Part of a small language model's weights: RMSNorm before each block, a variant of Adam for these matrices.
Each number is 500 + 40 x the weight over its row's rms, rounded and kept within 0 to 999. Layers, rows and columns count from 0. Numbers have three digits each. The size before them is the row's rms in percent of the matrix's.

# layer 3 MLP up, 1344x512, rms 0.0495, rows 635-668, columns 192-255
098:434518462481523553438489531540470533476543510531580519564542449511506449498490562507439458501472542540531540484431505506508542547503532544450489505460505551528544568519523517475443502487461430
100:464523514441571512488488455448515502457565478442547475551503436470471496516469523464543512463418483461425443496466508505596460444505478556504459427456553540544405451506464440421473497536491511
102:498561497573449438532531507496501496465470554486476508540439602465497479559488428521528455431510554503510584525526505523470514510521565461479555433573520546481438543553443464556515456469576552
100:526474544520514506467490462534577532523543460464485411422506541519513523481556511449512459463526530563458509467499484492511417444549518533507504537546493502500426537542461456491472524448460473
104:499545559499531494569518545461566583548462483534444514475420499478533533480448551503493477484489422544518531526565493447449408524509405528556518483562469438444494438551493494511515546537504530
099:538508510561499514456533535457520545575538547504540455587518555542485520533562494461531542454526438477451422540488435550501498517500495491431541481565514444416526559480493478569582550511425539
100:542538498559472515433438504524462482492458553533471447534485475425523469478535558547484517487474506545551523537444525484478535523497457560459466440548545507513491545523575525504539571568468443
102:448496446454514458443513516533519539544513505502577474458580558544482428484460591475460516493505494466491457503542457448522512521508559503475541505544538472538460482456580519532425501438487575
100:586456457460443535511530488484457477495550492486464488503508550470509495521495465466559435525482504502469528543446476511489491496509482482437465496467564444484486500469484489442544509429499529
100:437513501371509457515502532438511531477466527508503520513558483513490486553444444526509588537457547472476485474469509443485434518509523523470563541483496496526468470505501476490467529441569510
100:523502556456421580480470541565502495547432530540419492535443522520446441446530550592452571550568568501500506429425506485468565446510450482502528476545504483465540556503538499470513485534480533
103:471518438457546500552546526499513491457496554491468433524404464463565451458461459528530508565551567479454544530499478502471544485401545457526496542503517437562510489522516490539432504492418471
101:474559565559501540540582466508451527509490501466521521462476502467435460479489574497471507518437527495466503556445534479590532522458524560516513516565515544559436538532556559432485552480419498
098:445538465489525505486456513494530475445475474505473464470489447468515430452550552519498503483523542537488509499531528483484492517545454474477491492492451466553490543490505443533441462488549488
101:510512528566492510437518482488462549450560436479408421510453516513556553479530449484493519498471523450496470540485520473558450569445515489509537459519483450518462518542524540542537512472473546
100:539478577417568543559461512481403580502436488506566512500451466558467568448467454452500502512476483445472527442511541539528475478486486479485484454479469474450467462485551487547522455483467487
100:535495462504531577508513577414526473549488509486475514481531462463429523493446440485470524498519487433527472473499499507556437542454488426552494511499524469440556524500426507496554556471481486
098:441433539440494485506485474450476496533504458540491471477577502535498482435486514500547573518437563531454434482535509508457547474516502564598553498498565500410592469527491531469447568474457462
105:528463467486492514510457459491458442440554470456508540540511509528421568572490486542460556566512462467471469486508521468561463476516448440494442497494502415437591522529485428457573510560482538
099:462484539560530562455541533535580499507466455479517528466534461537551548508526388536542461469481542531521469457523438447563549453436563536506457500417497467505533484496487512593476433460561431
105:502458503519500526489502486507481481520400511425545497496481510529407495525455487541533468524551489517477545475503512508446481514457499487479507511522504456484518523493515523446469438427550469
101:480437513427497456531509556527537466587542520467470481462575516426423548448553432528459511552496475457549438496400517505462430496543497473534541481457514544456559500424439497474460535523519510
098:552453477437519420453532513465560480480473478507512524471418459478467554495481480444510467419491487479448568518450518541430448522482427524500466465424471478422531483477445541540531400486488496
100:503479558513553538495484472543545489553501458525491499443484443523454509514490455395454493488441514468475531475505497451479464467497447526406509494469468437442423521445491459481500532516450531
101:513492542543483481552489499478582526526514498548504533490543507478481545437485577535498568445508481504554547579436513474438450487472468580501505465541547559500471410503494497510496428508416484
101:498520510397482523550440517503491491493489505436465561508499510549451524453530484571583571505541513509498531434466586492522451524492437552525476466520499486540494491448472487513532434477546531
098:404532475483507497430522444553466453542450504491512470568470491569517514593509603534446486498481529464471464533484539454614509477496529443514572544544452538517542456460448451536496487564558504
101:550465512498485484439530478550481503503507470469447471528464536493512584518473486452468477458526534451495482451525592534468475539479418512526553466455509499495494569484565473539455483440462524
098:471462516500581476540489536552499551496484440580501481528369499486503542428586471516472548532510496488497437528496447567549522470505556514513605486486425521432519456500463496461446552468513517
098:511525533587446502536473425536508512484442432529515524484541537515569482490563521493468501577534490549432513500497452475527539462445492488490481489522496443519452568526474494482414471548480426
100:502477521501494566465444488463465544481526507472524466433410439510497470550458500451500443492478580537535522492440513524436552555532560557487487463483464525469458501531524510492534465484500560
099:488516507498457543577539505542503508548474427539502522538551530536528431544449413555511497553560586489545470487556439490535543516489516511473458471537476444513451450512482447490506485497520532
100:528554523475523421459513509508539484552521433512462459509509540415580516547568479421545523460432451509481405538529553484482541518495483531448541433495436492515460453454539489505495513525513492
102:564476543521464495468460446513488465489506532475515505500487453478559562478498480485536429499541524512547516565524529526511437538477481449502398593492470530539475531489538464522529540503463550
# layer 3 MLP down (transposed), 1344x512, rms 0.0274, rows 635-667, columns 192-255
100:511483509461517442490551420414516483480540503457490457514499549488487558490428491468507513535461449500477426450509518519528445360513443407567488465540509498581498467501454439482506450495496506
101:492537545478480482550424548504516443544529542518517424514483535473588493508500527586520504527452488492417522542483558440490538495452553524467479473540505492478473445434573412417453542528490540
101:476456488476557517564486553477527510460442504483472491441478562491447552507563530508444478485502423485469511469497501539545523508467473577474491495544443479519504577527503610557521549475484486
100:538432513454579499442482542518453548491515511533448465484587466542488467527452484444500446465523466515507491514510537457496549500498490503469540501461537523491492504467477495498628521458469507
104:539531463494483462478444550590479543535502484544503483447547476478491512495513480486509490526493490499490546471613478438496466514474513542503469516481518512475443481442600448449447498481471530
103:585472495498575486529511453430470513517528516478478501468570544570459493542529429525562550462548521480510474449539471517582488436488535499552479480448566485527450508490465456462431522433515557
099:501491505472467493430472552505562475515506472519499522561467577525510463515540468423551524565500389505485473509539613514462509505509512481569555495512505589414522529493521479520557478530521476
103:536456449478433480549474506567470466446522474501534452472522509465465611483480516583549525481516543503586564529444398511517476575517468439579516615586456496537487430436495495497424547428549531
096:507490502492481497499449543448486590505496512464483465489486551492409489483458517577565443489437489460469477456449534553509486484467408465524507517575499570484494514475522520460491381523524463
097:512474501497441580549527528493531471458535521522533450528516427514477556481397481513550515528459467461533454509510554507558420500461550547536538527504449525509513455483590471453468467484538484
100:393597508458537504453515496520503507547534601512543550489595557465519528545517484456533575496470544484492499530504484503527504516513466463539512488490453409524470472490496506497556458500439598
097:437500529471524543559440507532483450478518558491459449487424582511502477454497488464493520508596529517459477487528517502486527565524452553466493446521550504527493485489462499550496466484488531
104:546526509567504493507435495478482427432524531530552478502481510535534507452513535425524519470498519427530496528539501576514570465458526471478490525429554518561527545555513500565500523460524473
097:526480442480567421465518512520488461468523514563527518433503496450458511507508487493460528554492544574499500375486455511484477485518435483547520490463528541534593592445454469563509474514480499
102:510483554404511529486526422534520501560563521561469521507529565464478505522474420427518488582468530522520583508512483488516438514443455486420549524465471480515496488549482440493483517436495517
097:488506423507458446534505482529460574488489473479543463494522409546517513491462444507488492520497482427527469465495557487469463493498455507524494475487595471481525453533542510534525402519463493
082:432505459525508503460488524517479430614565511455525495510529454468478505459493539490533472410503504498481465486439525553461445532509447539507455475513510518415507521508506460527511526491500431
101:467556416556550535607446519480526472491467531534554502517510424476494440521496522481506493468477503516568488430508482510461581525426524543472477521538490528566497538402443490466536600514461509
105:517520553502504506455487545505477521475503522500473539522452582431396526431460456477534532554479504559453460491512467506534478442472518484558440411511518499484519607471493472496495568500489443
104:533545497516482534429482540503514526526510540562470538514515546491545537490451482477455472458505494437502553454463514495548544430480547499478589517465527471560502433482484480457388489505571479
104:475491543425580510574433479488554425505501534490424491519483548523517509508503601490484468506514449551472452522510475478533450505507477533504373507567532514449506550441484532441440486464548506
099:486490551484515441442455457478588502497526434456538524529534484445515541541473531440561536485541498491522508462421557489548528428472437467477512497543419470443433414462461525526477477453486545
101:470552514516503407492533526500507541457443511551564539533427395495477529493510513510474459489490552465504537501495476470477483502511500497398453512552558491477467574399484512462481514516474462
098:480462515432532460516511480492431518486536502563503562482516584492470449505473504499559529501521535541483407436478523483508559445549512496552486545496517511491519523453529541496434431606431519
096:472452480544520522454527462525548491576462524427482467451493476561503401498457462492418498501577476537544483453471492494485598418515496514499515420503563489523560505458520504481473439559494549
103:497499552464556532555433502482543504580442527488493525496459570493428546543481508514520543532451468518446577500536581473451457483486559560504475554466543469490458502492530464519476477453468473
096:419506478499568481546478481513441551502439500502469462533482464540470516516470480473433464530505479525467491590494478487549508514488497489467420505480499534489506567515463471456479512470490462
100:474576537536498501506408557517489552507451517441471511455541434471481474434475538471514500522463455485544539499486528505544501510442506437489458502522490508498511510461493464426488566458494481
101:483459490505514478439544467442516396538490573425546577428465463518480496477458517505475393511575485533506536491550492586524489455509520430475491501508560468475439488537475558511528550500418554
100:576586566487521521553532495515485541445490500559399453518506510486507461479511542516493515556484498553468433521465492457484501502470473497473561436526508416443515553480521417480465559501483388
102:448526453579504519529473482456541565492480543493484487513433563532518471490492478446525475502540433515466483460498504469477504471467516474454506450495459543534472466466457486592494539477509423
097:553579514484418495440465534533442454420551435579440558523472498501517441557494474502535529456528488469531414511505526488506533494491473496489463519524480467442487525527513469474502549559508504
100:516489534499481461502532445476545424437534526513584462474580474534495536521493490438480551487529510559468499468447473539510471460511444463606521474518520466568511416539556410524440480511539502
# layer 3 MLP gate, 1344x512, rms 0.0506, rows 636-668, columns 192-255
099:451558554520559442522536517458477453442453554546493546470498418472502466458513495477537551520534529517492514486503518545555560496561474512468552451419447528508469543511559503503582529461511445
098:495497518531451545509487467454544497437466528496441498540428511404518470520423464476527468497459463476514509438526454552555466493503477442498489476501412521476514456522496507500507475547501583
099:514462507501495448512520448499465458480587524485449539456438555530463568505498485525538591466505600465519509563468555475516473456528488534570562509529477465520492505451601437553544486425482432
103:466487435480537540432543540462538490528491474521478538582477490518482505417547479453435569420483508518506474506469538532548473532515559494473505512570514520503446541478448419513587475501520448
102:450491497492492528525506420515481505479497484423471479478531449484544502472465454472488416429518545561582501465557517438557508454509453587499530550505559444510511508441438537507530450513420450
101:530492532522430462481539531532489494446513495446414444586503526494449514455549428500556509483570566496470447439501423487510443552505498455562488508489550497459531463546450505500541529420474502
101:431538426538433497555529490530573489451542419516522498498490469477512526459514436485466469435516549488504541481502551584550476508478509510433482588518544480511466536476545496453466451497551521
101:525463465571535501509512555508497545520472543459470563548512540485433520525495544436499539432466418504533582471501551475477557482460536517512492521514525540467538509446549422555431487443565446
096:554574599519541415517468520432517567479532496465444506582531469436498496438559551543496476520479488474473449447498594456483473520469507470416529544511506535546523478596565465538543492534448479
098:528607461554494544528512570532490543545476498505451501509530558534503456498508456533490457466478465537482521509468516512471507475514541525479584395510456449516466572527480492485459430482639500
102:491506502500438492486575484490563481519549474524528495460479496533600579498488565517546554522536595458468503578511512478583488478444523490501543512429520431451429531501455445428479542497490533
099:484470532467438529576497557442479425497531413493469473483537470527522499534475552503516518488443448499474506464534495504592542423464462542481499555523565478524587505430550533435555520494472422
101:451523545566423466506582477519513534501446479532553529503453496551553521492495478545557495473527548526498492550511465539515518500461467496465505456558484497568487465481484438551474481507495414
099:515446516514505477471472558499511488564441499568584541445483504491556478520504538501499509473491512492524552528450450547608611443543461516519541535562523439499490522438546504445470545500495439
099:469433632505551521494462433468453494579510520527499460527512440469452511542554399474509487539492497490458499516535565437482447457467556464541509422423472481536532456446560464542492519467447519
100:497508547556508445521511491497472487534555479536451455471527517570533458552502497461486525473572456510534478549483499523512476518446557511534493555498501463455495519536529448579515449499530418
101:512573532498540454471534512468454497561594536566502488477564444464521452516498542437453529557495455493444468466496502478494489371497528565574534507457449536481449513462477417476423485492548527
105:540541553456517431477597526549508433504445466486532539475510427513551473522580471437538430414512446485481507480477565565488462561472473505422535453465427515512500533497546543523516495492461506
104:509507435453446495496513519446566424523489426565582527437518530488494490550529461520478512465551481429457496515519558511501512457460518461422487522569482411503530478480469468567487543491484428
104:518440552471501595450480559519519487526517524545462559475571511484504409490522532465545492447590565444477506458512437448489541498525486538535518487478490523462539536510464543473544502516485409
103:512486531538528443470461532450513438475518470453460506515502495538540503559479539535550571494540538550469526533462496529492522504510457565481529552480474512505499549556443518463468409495551542
101:495534500463536543553513431458450469444536531503479453522465482452530499450537465523527526459479566529524535432519535418508438440505540449547507478450552497505530484537534478533490487434560527
100:432444565527460522502475555506514565502496447536547440471551508561500466531479534475519529499564514447497513512453519460521539475585430557537432475544585499519490518428444516485490473568500437
099:532460549497469440576507477540439464503547514491465521532487510513539456502463492515471518466547497470462566493556484522449475555469532490502484520561511521521502497521399570489426481430537489
101:545546467470519470541461420536501543529544475459514479459545467566531494517573533532446534447437565534489425469514453465480505526426516550415549510525500518480481508452546433441529439466552497
098:522487521516562527485539464521567541475490473471514426503466562485478442504495450467543547549438427447453429426410503555589474481540510480447544513460488482528464556458516468439498442519435438
098:503538555578427520586487540551472554508497524524474519521547571469539501499510531472510521433502507511460447553565578465624453532492549530477475482499544494499499503490556440550466469484548461
097:469518439507438525524515517455457530518450531441533526439423484548553570520504467454569546485520553481519505526529486543482494425501525469492517505469544529444564520477539552478464490540491525
099:404447519467542541481511489513544514491459498467559497522526484524562614459542522524501527480419486499511499563500509516553461469513485558459472525521462513424498472522440496448469434534508509
100:568520456434438450505482489455521527490431434506566427528506433484508514512545415511512551480446428479565569528501588577466531502492459567482459558498449529453497493519421445493496383420523438
097:467437536482440525485427495564498520448505436516509455487530455533555450532525453489499460497473610469495462512428560477495512535527525477448521489534475462502557526457497512494504520492479469
096:419492495449536503514528566387454567471524499528538475475498492479496465507437459532495465481494513462557461525483512524470496484513474529502452506489488545483449543423507533560565556524404541
105:517528489529527498537502456557460527556534570533447464494499492541585441474484461567482491544462424531477499487494450519489529478550476457555483501558470557461439586443572444460538515556593455